Weights of a small GPT-style language model, trained from scratch on English Wikipedia.
Architecture: LayerNorm before each block, biases on query, key and value, tied embeddings.
Training: a variant of SOAP for these matrices, 2090 steps.
Each number is 128 + 32 x the weight over the matrix's rms, rounded and kept within 0 to 255. Layers, rows and columns count from 0. Numbers have three digits each.

# down: layer 2 MLP down (transposed), 1536x256, rms 0.0988, rows 1451-1535, columns 64-127
# up: layer 2 MLP up, 1536x256, rms 0.108, rows 1452-1535, columns 64-127
down1451:115137179091122092093104120052085156120109146079151141140054139144159187114164125111119099166093058107155020131046118114144141111108164117094158069081156153162136103121083119183142082098149095
up1452:142094143091065183119128159113120087159091119105080114105146163127152147122162097133162171097127131128160142173144151104060137151095182077096162226100126069136130121115153169122096074130147112
down1452:140106108162090073123110146113124087187130081085102131105167148130131096162133105138140114092160134127100094148190146137120150162210153143087162177098130089140192144120120146095103117124125161
up1453:085120127178103214103168101156113151119168124095181138078144127152184112091118075123123083076101095134098126124110117185186125104116120129103107160095074092178095042151162088106200128141092128
down1453:113102167149118115154133085125152142132148138106153115102132176135126096078129145128109139114153099144067084150189172060123130105108179195178122133191099185136131122181138131178154088125179159
up1454:123143146148163118144122074170168167068083154114160124073134118110151149154105079078145157149153102130150108125184107120130129138149128143106097141148129145160141119126130088103139104170117102
down1454:172115105136109140118123110116137127091101102066219110161092114147138154181174194109113125096109163129176142149060125163127111191097152119110112110149136097010091063116125189151101176112129127
up1455:151127103087137196143161106125181136158132135065110149070149117069139090103102135168020114065115129126097144151097126121149087175122116114063133123133130070120157141170086097146108173137152036
down1455:088178130144105137106131072137106130130168108112091128106172160107051091147136116130130182103135162035062100103112113173110106093148171140102184148074085119100207154123127170153131119126118180
up1456:180086126080100124168148142154150111124113102161155124146117132131122107187065105090188143137096149120101087097105155113104099137159119158099107120153163138091148114110111127161146096098179125
down1456:124134116117151116119132144155144172096146100147178148118093171139151169072120147087152107121110140136115118111105115155132108111092142154066135115121171138154122112147138168125135091136124113
up1457:114143136167144089131149118095121122136150140086062106153113087158138123118114097095057150121044174114097089111146083161138121161160148160133142142112154129168164117109133077164097098097153089
down1457:085133108101179127142159134146120163119189151135065098144084102157150163122117121163149126114103132181099044166141127169120137140138131134144183144151127107174176125133114135120124121177105113
up1458:121144138159127094159179094133120175143120164165123165094175139152109081139132103135116119147135058113125122084133159126167073120122115129098117095134117137204158104104146134117163134103102159
down1458:177079170092076141084111152119127108149139193123123134136167107080162175158097193109115164131123076095154127116087153156066169140077129128140142105085147126140051125141191113180123187079113184
up1459:118117159178072197099137149141111135079140158080214215191138169120141124107160100153099126132084147148047069182112147083118076128135102134127181141151148142093131133173133165082143132188170082
down1459:180120169047117108143141202131117089156157069171091071088190114136117170139201155142153130148205151086104127128104113105173118120144160150114121156133125145163158085075118142138098161135129125
up1460:063144198127086149142103081164130134111105146144098141194107117153124137112123143131139160068088121119092123118138089164087122164095122150121129146082086159127155130115138099170124130141101139
down1460:182180091123166124099096121125102159169192122082161144130134118136167132151152090132115097139130145130129070106085089127136165155116088096117111104108125204148182114120152163090140089149118125
up1461:128115147134116095083154097152118088050146117110098172128164135058160116096123185158080119168166112134181147168122143069115094142062146145128094146083137112133184144128140092140152138132121098
down1461:163134124154085192181137100116129160124121107122047111151165101097080123171161147172128116175138122109151166088146128131164106140143131122120128129134172087107175085078108155119198071149085170
up1462:143122142146137151124109170156142130111101148122140094132107094153123154142124139127136127136132127127126143147130146151128136146152119113091123131139158153139114134119130152117166135128114126
down1462:137153127104150137165152160090135183077169147159143112134118126122107163106108133136086074148144077132109106149122154107077132145096125125120104129137128132139066110150069136121100112101142110
up1463:130149136166112149135164204040164148114145094124126091150139115127102136094181110109136141108101138094114144100101149219127113140148118118161136116117072152167106106124114080171111127124178147
down1463:143168140109143116111148126157186145102105089119057182107105125140135126133192158132101106141067100135157104106141089112134102140139104139089131115120206141148098116165181101092066117088146115
up1464:088150132176085135105109064108161143187121160156150143129165120065156169127120173075162104086070105150094114163094113144138138142146145123113110141109197146116099118077126137115130138118141167
down1464:146187141126130140122118149152079128101175082141142121139072125161219093122171112166178095121107148155109166149071087090107103111125197120093132136112113169138176107155135153185133118159071127
up1465:188126087209142091085096199113142132136094135110083180109200078169120105089131117099209158118162136136132128115111164127188172084121103168103131090166094182122099149101116088158092146123166165
down1465:084147119104120161174201110121067130135115156089088125137104170065135175118146166141122121114154070150101108139106126134120114169120070111137136157143081094153110144164130108154169109108131173
up1466:137112067118089155119123100115163069093122157132151163089181132114189148147116122166126099083076146106161074129093131116136051107103014091119095111086139185148155108080126116160100159163135068
down1466:234128118091132118175150113183082119119117157116122150107131120104092117081101171109210139134169116066107126081053143139072137158117201132137100130078074116125158093147172178125106168146096208
up1467:126079140056162149121140104138156119145083077108111132153132133167095137088133102126120157106118181150070081133127160149136165107105141153050152097084181137115102136139178149124151131163120120
down1467:049145135132138102121123130173101121070169139124155116195134171135080129159128183157117091132137129110139095112149112102144091148100127127082097113148167180121081170106139112142151154113165156
up1468:136152127145109145142157112102170133187093191210098086111125132124174097090129046152078150102108182139108078155160150153169102089116122098177128152123164134149138210136122114046122067132159169
down1468:154169119172129118135134165110114107131133104106112146155138105187157110107096087153152117129118138149082108092109149135086136137143105123148139120140154135110104122137116147155127159143088095
up1469:100077176158155188099148091115102136101109151130081126113139131193104171182188120079134146127109173126078125080143130122122125125139132149150115072111143080143124234146101159112158187177093196
down1469:151136166143147155119136126128118136123129122155134104141097122083123122145199165035114182111172076163125083217115177141144143122149193112110149116121170157118112097089139124143139154123099128
up1470:167176177143101090173215146157096098065028171164139094095153118131155140158159144067096104221156139150109145134104137126138119184116197119161169163086150129166086151176139132164087137144204165
down1470:152126135053150111107079102134130190134109107136133134148137180133135157074129113104060079118163148147148118139117132120130113212154112151047093119125136116134090093117129108142118111113122078
up1471:146140151152133153026228121129130047131106132114116112088147236049111098106144171102103097098099149107168100061129131152147158148110096135133191084161180127164218146101157167140075135077097171
down1471:053165107200072150171075172142136093147117150149148162131180107055101191178128120102092165138048118146158083154090070166049051130120123100211141128038085000149123198131144136109093140125109113
up1472:121105125126071108111114129063120122103127179158102108144129136150130120103136119108139107160118135110083143139094107164133141182136120161138109130109094121138154144135145101162138126118126130
down1472:095143136172137151117126122098116102123110160110115133162117169132109087130189126147076133152101134086139127145124144114088145165139094151132130160136150111108140153083155128135098180091096148
up1473:058095160168139172118109141117106104118129085149138155136143051169076108108124168165170171108135125095127161098104131112077157072070144108141152113152114086141127123103168194138137164114131097
down1473:159126114141067140100110116112160134166142124161144140120162104126074108130155099157122138099172095148119132141142114144105146157095155135106163157110060192154113122189144125087086137131086136
up1474:145116188142180106138152143117133119157126158073188132153159113166152098101147146122150214108123162158176150165041188115153079137141123146034150089060151221106078139126177147148119063140109133
down1474:022118195090145082129146137118098070169171085135153143094100138153142108113138072119098101105112168075163145191152147114122100133064155143182156103115158078176053133132112105124132219122126165
up1475:125071147066090163063140116126157157129126123144166161090170147170143059059155129158138162115128095138152155118156187155160136178151143111126119110083105115089106158158133146127111148104079160
down1475:094155109179115119088153113123113108122153146126105123117128106090132147105166118117144127111130143128117175096104150129126112121135118070086087074104147140116103149100076134131120089125198080
up1476:155146167141173103033175118132094109140166105103065202150181131122113109104086128093140168115190092185125111102134095143178123087115131178119129090135174126126161178132166112087147076109057136
down1476:191178096158158195220189150177167012118105134162129180138158114102136056182136164135072129107143146178159186110066066147121132118136105091123137101080114149164208163152059127136129113119121138
up1477:198119073151142171139078123165145126171093130118162132124216173121157125119132095037139074214125168143111040148184124103093160194119149052145167126118166176121166037163089133075134129154169038
down1477:206134133151150138112169153123127129077124135096126160119118148097108229115204139206103114132112123084108175095139171142123153133072183111131159164158152098128104140204118146118144176079166163
up1478:170132119128076110161106114078112132122113103129171168116115163157151098192132152106139147142146152146097125109148108157123173073124133132158120170082186150132125141105115099116171137058119169
down1478:144116220104142109134133127132144136160206143212106106110117114123148144134151098047121092149158149161123124166140141102117158152147112128077079162147122186172161113106096156153178152131103061
up1479:113118142106144141092122123061098177120100116150066195081092098101181154141085108109157071154117116134088144127113150119139156130079117082102083162068117119109114100143158130134189154114103121
down1479:145141075055072092162118195080095046166176123142070091134142129178128092136136136120158110163103089091164140150106168129123137129195154180122028200086099095137135139128079093134108109099162105
up1480:122109147160097102107118096151109105124148127127119162113085123133188129140125099139131134080095157151136151128189089146109144101144136116164130122090137112082159116117124126101118131172125132
down1480:135129168095119125051131152187176187146163091130061138141089133144125131138102096148084149107139115156179111156119103117097161135106139154177151134102106153123123116115115066167141091072137119
up1481:142064194171106060168103132139095125102129138115169115208137156164117076153123048124179126135145145136105092103121120145142143111127090174125144152152086124110130133161122086097104145155110094
down1481:094161059111097059109149147097085126134095118144071148137080138086143151157166136096162146147157135104117117105160154134140150122136105109124141184136152063126112130108193139162079126094113120
up1482:101076185122162137101115117088140136087149138103122134081117162130145071118125179163077112131095157158130098114128140106159144116088150192107151142176129146146136131152124077117127120106143157
down1482:141088155163151115117138148145123138119086114097105138116069054157153085117153160084135124111180125161103148138152101124146129071188136160131189131149146108130125185119137163127110108125061084
up1483:128163124117141126124128113106156130158152128128122153156194173079082080115144158114165122150131124113162133117101128163110123123132137159139137150117128164124138065159089147135106154099142171
down1483:122164080077159136121157139153146117181164128089165138125133117158192166112156132158141128139178154123157130102034128128099099117108095181130111143146159157142132073190121135121138121093145121
up1484:112095171084123112101201155078142101149101127080122094106163076161153137138158223157119106072089174154149097112082063115199127094119133144187129143135137113080132193145059113135089105160144157
down1484:132103120122135149148079096158140118174088156097105109112096105105163132117143156166140143176105112174108107112128134094103160169169114159099133131156141108065149127172161103082144128180152145
up1485:112122117113138117069150136094151041139124080104152119128177114169092129185098149153113209162102119106138127114124129129103133100131088135135113170089114163092149097123188157128139152028062120
down1485:156181110143087174168132108192135139119075142131187165164121151096116115082128064177143181172128135097123105117094139142157114158152096117108185141093116104147057173111066121129111156086140165
up1486:124127173092173173144135152093132141154150143160101187140101167125132172103133168111136113072077085131133118151127116160151118158068151128112131089125140118100135090090138113099117102135136101
down1486:037132092136201082099154128108101137127138146070095120092085164122132136135169129162099127101095168148127136155102147148153122118136149073127084098135145139106128137114152144127069103105116119
up1487:138112100145167151184175135060177191171093105155073165183092178151100138090137119083142128121083089135139140140130146119179090130197147132062132085097146192140125159146177165195172115152154134
down1487:115138093107116153110076161138133076159114191109116186220117169087093138151113137145107123119152166109179154083110097152154127128104093139183142147121123078117133148109123110060170144120133168
up1488:158104182188102111149153087176102117114072116154147114148168079120096086141048199056110093117119127116125175090098101154153147134132182130197132159070080138077170154122093123110092122134153097
down1488:188181134178085150103092154119141143137111074203115112140093129162167121116128097122136166153121153162127113122154142135141115077062084128226156128065118177116079034174147118101135101137153164
up1489:069150089126107158125064128107110134116081106169122107145090099165104184127134106161113131098109112117079178180137108142078170148119116108166148139141156128089123131100093088091044151150149121
down1489:155040134136170108116136119213130160101120103151161114099108108102158105119106122104054143141163086091153084159080090144088100092111129129090074055055141098186142139118109140129155071054105092
up1490:137132131132109157143104134104106132200130105123067102159111089115200162113105091060109066128145124083118075143073078123119161100129151155083136145128146151157174147100183152191136158110152140
down1490:088169154128100146046131154130107148138146077135065114125131063089127168173159132194180150134107107166110123146140138122133204097176102111126100088092159112137129113102101107112076125161169101
up1491:173077167112140149133120163171106156128126120139086107129081130124148134123105105141083130102064168116147103135104165141104156132123138112152119141152132091120143119131146119130137157121087121
down1491:118185119176123152130148117134140114178112084115123176154127140102112137140188112117112141091115108118148104129128177153093146181143136159146138130092133138112138106119098103147123108097141156
up1492:133175113129152135114112130201148166116111100098160121109119121208106122188134165166146138146121124067081068120188150136095147068140150102102126130070091063123198091106137127132143101164178163
down1492:151112123073186092095145194128111109136171125150063111123106093034132107124143115093110099112086135115130125149142071058134128113175112158090114100122114199130117102066165154107120081074068120
up1493:129088190080126150126075137119126141153127135130132153135158104120150175045121128107064211129134145163095110141114062092133106098087141178069127094047166178114145096137111127146148115094154095
down1493:111149089106112142144125139135132088161147129136123078105193142154114097155174092107166144121113153073165162140128105131120143119177167126139148146094151084139117157179118170098076134121167146
up1494:083103098152101125094145127140110107124077168108126114085161111161124173122112118093055101128100123077146151135116124184134127115127149121169129099154134083151113109094148138143128100110131082
down1494:155097092098117092108116123141137126095129134134080145055108143137105067153106091108131139109074138079098174145140149077112090161158119102116163181071126150149125161124104109101170120166116119
up1495:137141109158145128142162133134128094130149126119139137108183116186147069177107108107142125164102118136098100103196111166107094142157120160152097143088143131168118139105139147119143145159109100
down1495:130155085116131137157221151065081133148186156132147065117139136129088141160123120117144091109115131150117147131139137077177105117086116143102112083124128156117136100128145114114134087109158138
up1496:080148176133144114135077173132121085169159160206152138110123122149191138095095145124133204146127111126111120104124127122158119113119192180130164146128147146132163142144083091218070177129109049
down1496:063132141114145141066111101124108141141095136129123143138155118169158092117141138137119066109114181109167098137154084118124187126153154066109130142127115113094145115145145125120113097185129192
up1497:097161083062160126094139137115150139170138114138092151075100082105112105137147115121144130132122132124179145147177110136129088158108166111162109137092102165125123143135150165146211071153110160
down1497:145149158141075115169135173167155146121153150111137115098180118095113059092117085088084141195150163124133122090136190093086116076173155108092176147088108129122121128146197086055089153124049095
up1498:129139153133128155023050118111156100173141149121090159172145230133148106095098151179145114147142143091025161205067141126124036052059109114232171092169097158164163112074074120046170003141170082
down1498:158132193072155062134148101134100138097149138130149104139090126085121077188116189057124108117170094135162043066098132092116115145151162115047175151082164146056173082073125103143098129122134113
up1499:074132164127157052144113112125118098111100165136109092127123134138101065137104145126143074155113163115107132147140125131152143171115128141160132146113134123152089124134141148107125149147134125
down1499:145135148130153148080159106114143156090104139113121097121127087158125114122131121105136107151124123142093164111154150133118108126135164151144092139132106132117062097123132121108147156115135129
up1500:110127130159147138164105190121106180129134135162116207145144115121113126135143158095124151124128118128141156080114187100151137106109105111161132090129128182145149080140135142151106121120095140
down1500:161140085113163144124154173157111138117126150115121111115120109137125123153142135129065158104157133097131154153127153201136145128116113122125082124170167103156130140119111097156163153069124090
up1501:108066136178144102125139113146152160114102138157158057107115117160152116149157115142045163114112155127082144176137169217136096154065148148147119148150104122172172110138116194134126131104159129
down1501:170112155059069122127086143146199141097138120106072146159188119151190133109153122122174121127100133164144112167134090123087080154124125155041109139133134136081080121095143106094142161051116135
up1502:100110111117083208134142111158171158127133121150145094121129082157114052107172151125143129067091120155104146150154137141121135146115114160139172138123119188124044120073143139106083129050110102
down1502:127226184092200087111078097148121133120059136160133172135161119068133146163135133117148135111063099121126122114098108149145123165132104189090157103126131167124155120174077102147110210154157170
up1503:148125153153118155126178124149207142127127133089097146055148156112093090095133128130144107078076130170107142089109138087139129119113125070099081083176123092105141169153152113147127020193125151
down1503:157069129185181133104164101076151099169117185161111129095152119127161070098111144156100142150135143082110187101061160112096093153130119124145121114163179138099133116180122135156126110120154139
up1504:136100125132101142096150101164138142143143087104143134179150155107131110155170123091150106164108138129098085134087140091115123087123114118131165106111112091156170101107148142067139153091153118
down1504:102121139131124105104141107124152133077149136167114112136170130143113120152158096133121122109093084133112133121144115169087143092187114110102159114173146085124130141198154114164135161144132090
up1505:120097183179097098120076173118144125146138133138143108173102078158085142141122202089135100160151142113161072079148108111160129156104155109159153145131120142143182129149131154176114156165163101
down1505:125103122164112128101132061210156156114118152125101126081124120163166197141116088182100107105112111162177094157154129114089122139131111143130103082129091174114111094138138118124134115082150150
up1506:078127141112126139153130090122117154174119102123143100148083141126114123146158171156067115116082177158166091137133141139144102124116176147073153136163152107127120136059152150069149123127133112
down1506:107172100090123137116115149101138169099086093126154125148131113075163151133138104141130117095115204147120122122099114139117082170120184102126105130051102116142133146082110084107091140060110148
up1507:135132164120143125134182130099126125115106164116129127117145139118126164128140156150142130140115105111152160145087108118112088117116140114132130124123124164157136151134141107102172129123151147
down1507:141069116178140090122116125148135167136078111103118106095123100111119044136108110113159135197137111115121104139144153111194112130123126131072129135125137152175151095086134150094080101124085168
up1508:132155116151105138201096150121059141106108126082151099133132119101159106130088112107158076071143087105104110089099174117124172088174122153171112157150153135102128117146129115112180131113115135
down1508:125157120144159157154177054138141145082150126162138200117183089138122100126102152137140141079110096170136142115165102135159178142188124185118117144120122109091097103147077132160127129175165174
up1509:128089128149181097135142168176149133127114114150100090117131166177112162106090107144089138176131087010112100125052111166118100136128117167103133084001144189128133127141143122099111100162203139
down1509:219142109050149210136089163099137131157120090155118134125084134107141152148089083140113084160102111102103132140124143142137094168090127093142075117117152100147164128141133139128072156115143111
up1510:146108130136142065117088122112102120119105096127130097139134154190160099109108116102078126104110108125102143106130119116144147165116175108129103123101125125105134171131126142103137095116115125
down1510:128129162162123119157077135149139118169101162145106137136133126117133158154134113145145135125175108129119118144125127102086134115098137101121123115135116113150165166120144129101108087141092142
up1511:132160150145103151123111122100183129153089100122131112126089085101102065173139094165105108152122130143104109032151133184112138144174125123113143184098103170059147151120158134075123104179100108
down1511:088200104134133140110076155057106098141102131135119134076153184050152114163139131174099164116058122149219162077078124082067124129090157174120109042098172111120192192136115122110138133119107118
up1512:116072105143161150133088089150154088103175182109125120098131093139118143145143160096132136159075119111134118107109097098164097071147179088114107154219112108141141120154136177079112133154143071
down1512:156102106114087088078190123150119129172141106088083108131139134134127202102116151116113133127160143123146127163155145144102121136093096168136144137018143139149122107127149108116074142147079180
up1513:072078138124091159098125065126159098194148152105148133165171145096107116132085137104153124122141181099086148128133096104151128080144115172102141143160121154183150096157193083135124182120137150
down1513:154141111111122159092127152129157124119138174154141161130098177136105131194149096129152131180137162138162151100053176156135172169145127193108117175151099112134122130116134153143131140108118116
up1514:152129036109096086126142122142058088194094147182145127118092143128101120180134117182147088131133064128123078196127138205126107032143098104149162156096126130170166121128218155107171098075098179
down1514:124106167067134090129141074097158124189079104139206163149112179129113169135166130142118106091096101138093128234145167171149141162066058078104125104128104111127147147136101125146111159090071087
up1515:111091116122098128084045146143206079141127073146126181155128132087170078125153168140105170168150092071099145077075126130141115136075132162175144164095107182144167139115094088193112160102143150
down1515:142170139138140113123146133154138150131086115110130211094106158146113131126155113127119140135155152181085133097125071131122179128119121106106101116107124134120137108113130131122131084122154117
up1516:077074205154106121125144172141095103149163113128078123124114113188152147116073116146208185112132168099107059143123175116088117107196159108090071092048175132175136186068168095080144145179157134
down1516:139103142072139132108146132126121087135113146148088152149131133160078100154116101110149190111181168152119165126099124134136105076184088155154095104053151086092128104204149094094182193195120143
up1517:103140130095116130110118142103123129161134116107179154148181081157111096104088126100190096143069119179106120106182111115189175122135124152086118160167103120134135124163136124163143116089123169
down1517:098130187146183066110162137104126149112174081108129148124148122113135132159116148165081171157156112124142099172128154133175142049159100109121154082120126148161121112139067130085169070118124079
up1518:142123114154100157129167119128135119149061118100198124139122164106128138170100134083145131075126136174090117079130147158160137089082146069093092106126167117067152110138147118148133122121167165
down1518:197110101055107154117126149136127177119123075143097165146153154118170185159084091174157101133134123106118079141122111177102128184098115149154120132113156106114093122122145134094143180141157115
up1519:178128093167139152147097105160096114094116125153109124098151137137150152114099126185122118101138140155146135145210082165058160119152130110131127122097132082128213133157119165078133165081139120
down1519:122136150106208144088135079117127081108110164099108107170099142143118166082131057115120116084043133121130104195155102130102133174183158151101089156132131140152100127112095125186159079130139171
up1520:108134107131143139185103135126127177145112105147078119111116159128170158140105123141125124150148082173152115135159083131131063127093161131162139132120078132143172123175107112148158120170073124
down1520:033160089146128151134131158089142115133153170147117149130115086142088138119146101094105142185090080049135122119117161142096173189132199146136167138137099118132129101119089147166142196081090175
up1521:091074129156156136071158029169045106116104150121138145093134169109141105151020104154152151132156098170102119091193126110085074045139112173149126107113093106134097185069134143036134129123127200
down1521:169143127105068154165124100165205098089113088214081076118090152099149118108111079123118121147109155164143132115168140146132124092177212162105148160134076153128118156181123047168195126125099073
up1522:131126187157133100102145105160128111166140122117152113084147129152106092138151162190126109128119121155117162116127135092153112142116118148111112147155141130096087138103134116074110146132130085
down1522:134094118113066031099118153135160113142158140103127133131096146226143146119146183105135169135136105181139152136114111081101148157138098158075114076079113142103062130124137134159138170094075118
up1523:169113138094108159088121123136140103145146159155136160158153112141106125115096170114050087095165156140148134136166135152172120116093139102139135172134120121181117128154135068159179173138072070
down1523:189131171093158113141108183155143083121125134144170085124133126149109120106159186153099155128160113133109149121167081152150117143130147158127101125155106122148115112153109109162105125103193000
up1524:156132135114091149110149123164133117128089151096114113143118085103178126073145138189146137077120087110148118086103097165062128148134161139161168159120082207146166105117111134132176142114098130
down1524:171139116091151077179107181147202113122168163131135124124109155144105219144099105131094139136094110115126105136101103159114107159088100139146122116088127086098127083124168160106121158113104136
up1525:117106091128129099088138082134102132091127064129177123080130171072115111125088163117081119144093142136086183170133106101126139125152181113143125165138146137117130131106143121114078096142126149
down1525:157128125142135075153138101152066106153103133125123155052129057089097111117116149079110127087146175120126128086123167129084091160062114141085118133154134124085120110137136176134101120132084102
up1526:083148110218164072118091152134115125135180132139177113122151127118163152146146116063158160076164129105134128139126069162135122075112156146138102150102139165146141162138086071116103100119189098
down1526:133110128134114219095156157143089133050118164156141091150144137125117090089123104155118100118150156086098129114103198165124141077126204106147104150136128106150116151160147129179115081086132107
up1527:100159145118135157060145139104168161126143144123092083117128099120142111105120172098167073137154095117083105108153135121102143046155139097136115124170106131106103150080127141102125139087151106
down1527:172115164069124177095111115156167179074170109128135144128191193166121166152135123150143108092173146130126113119128099147127155166212126129151136111100066110131103147147084144091104138086134153
up1528:117110188180126131115148193112136151185144136139087098070127153159051182098132147169122128121138150061081184096131096117149157080136215132148170108172094113155056170151074122083189206119175144
down1528:205127125136124126162111160154106133089095141115123160160138079155179071126151115138133119105095112121080140073133099103149139170166140115141110166142108147140094161153140118138106137155098106
up1529:097069116127083107109116144161087186111129184132135157123169155152087135107156116120170104176188106123117087115106112169144167183109139076147168153119123062143161092073141192127108133129125145
down1529:051134146119180123137103141118115170114102164082122194152135114174154126193138203111103107075114136150161122134118153149077144103093111090087161101046144115135123080128127108106127117131099101
up1530:123109123146117032043137134185116164115109110138115151156145091112113107138136123149105150218190129157152062077119109046099218157091122096111096115163136138105071151135146152157080193145181058
down1530:128175111094118190097140122123126094136157145162089125102205146100128204065129102114164124140101182119109127142132119146107140104150111114114121166129130122140175148136113126137126069135143151
up1531:134176112169154139128186122116080165126169115171129084120088135151187108126125140132129150081174162132148166162176116126194098139135174156177134146118142105099071116167151126119150089118086111
down1531:102162096136119173122148176093191130137170124122094117116092102146126123071153118124100122125130151160081064105100135184110129131119096143146110112118146180147078169141175139133119129099099123
up1532:100145117111109123115146098123094105130157109085107097135151140192165150079150156152154136130124172142119101122137086135133122118088190063176174131098094112130102090129156151144088105123117125
down1532:116151156103117123175151097142147167108075152169114127136114083063165066112166114144095130104160138118113171126115098129134090086109153177140132160169157087170182156186165145120147143123082138
up1533:149162106107139115147127097143190137150123129086119107177113120158144127161119195158083120112113108151082133092115108081166111095088138138143134127058171106138114116196101170127088130121182090
down1533:084146113156129153181127086125154195143114149153139098125091089143099162064168193128131094150120113139150122175155113082098091150089092120179093105120110103168129154118191139093132106142153092
up1534:115109231075090159171115098164118140099200111204119122132139120105125103127106179111203124124104078169126110177105156209092133118132107151100114148117167089132129131162117137083194138115151160
down1534:194133077164133097150124110112076116115098124067064123114110110168143130135167128104104086134045147121194091111127108130131136208150139178176128138111130164127124084100132086138150125043094156
up1535:129106115120183139155181083119110105088099126154082116082177123184147071146128068138196128129158134138157105154108103127181113084173135123121137142111109122110212080147071208103068167156169134
down1535:183086188146136197125111156159118093151113131165149163124135150131114079153189068128065122097118156159177139097115017159086155148161139112178093128214091080130116084153133108139141131099130143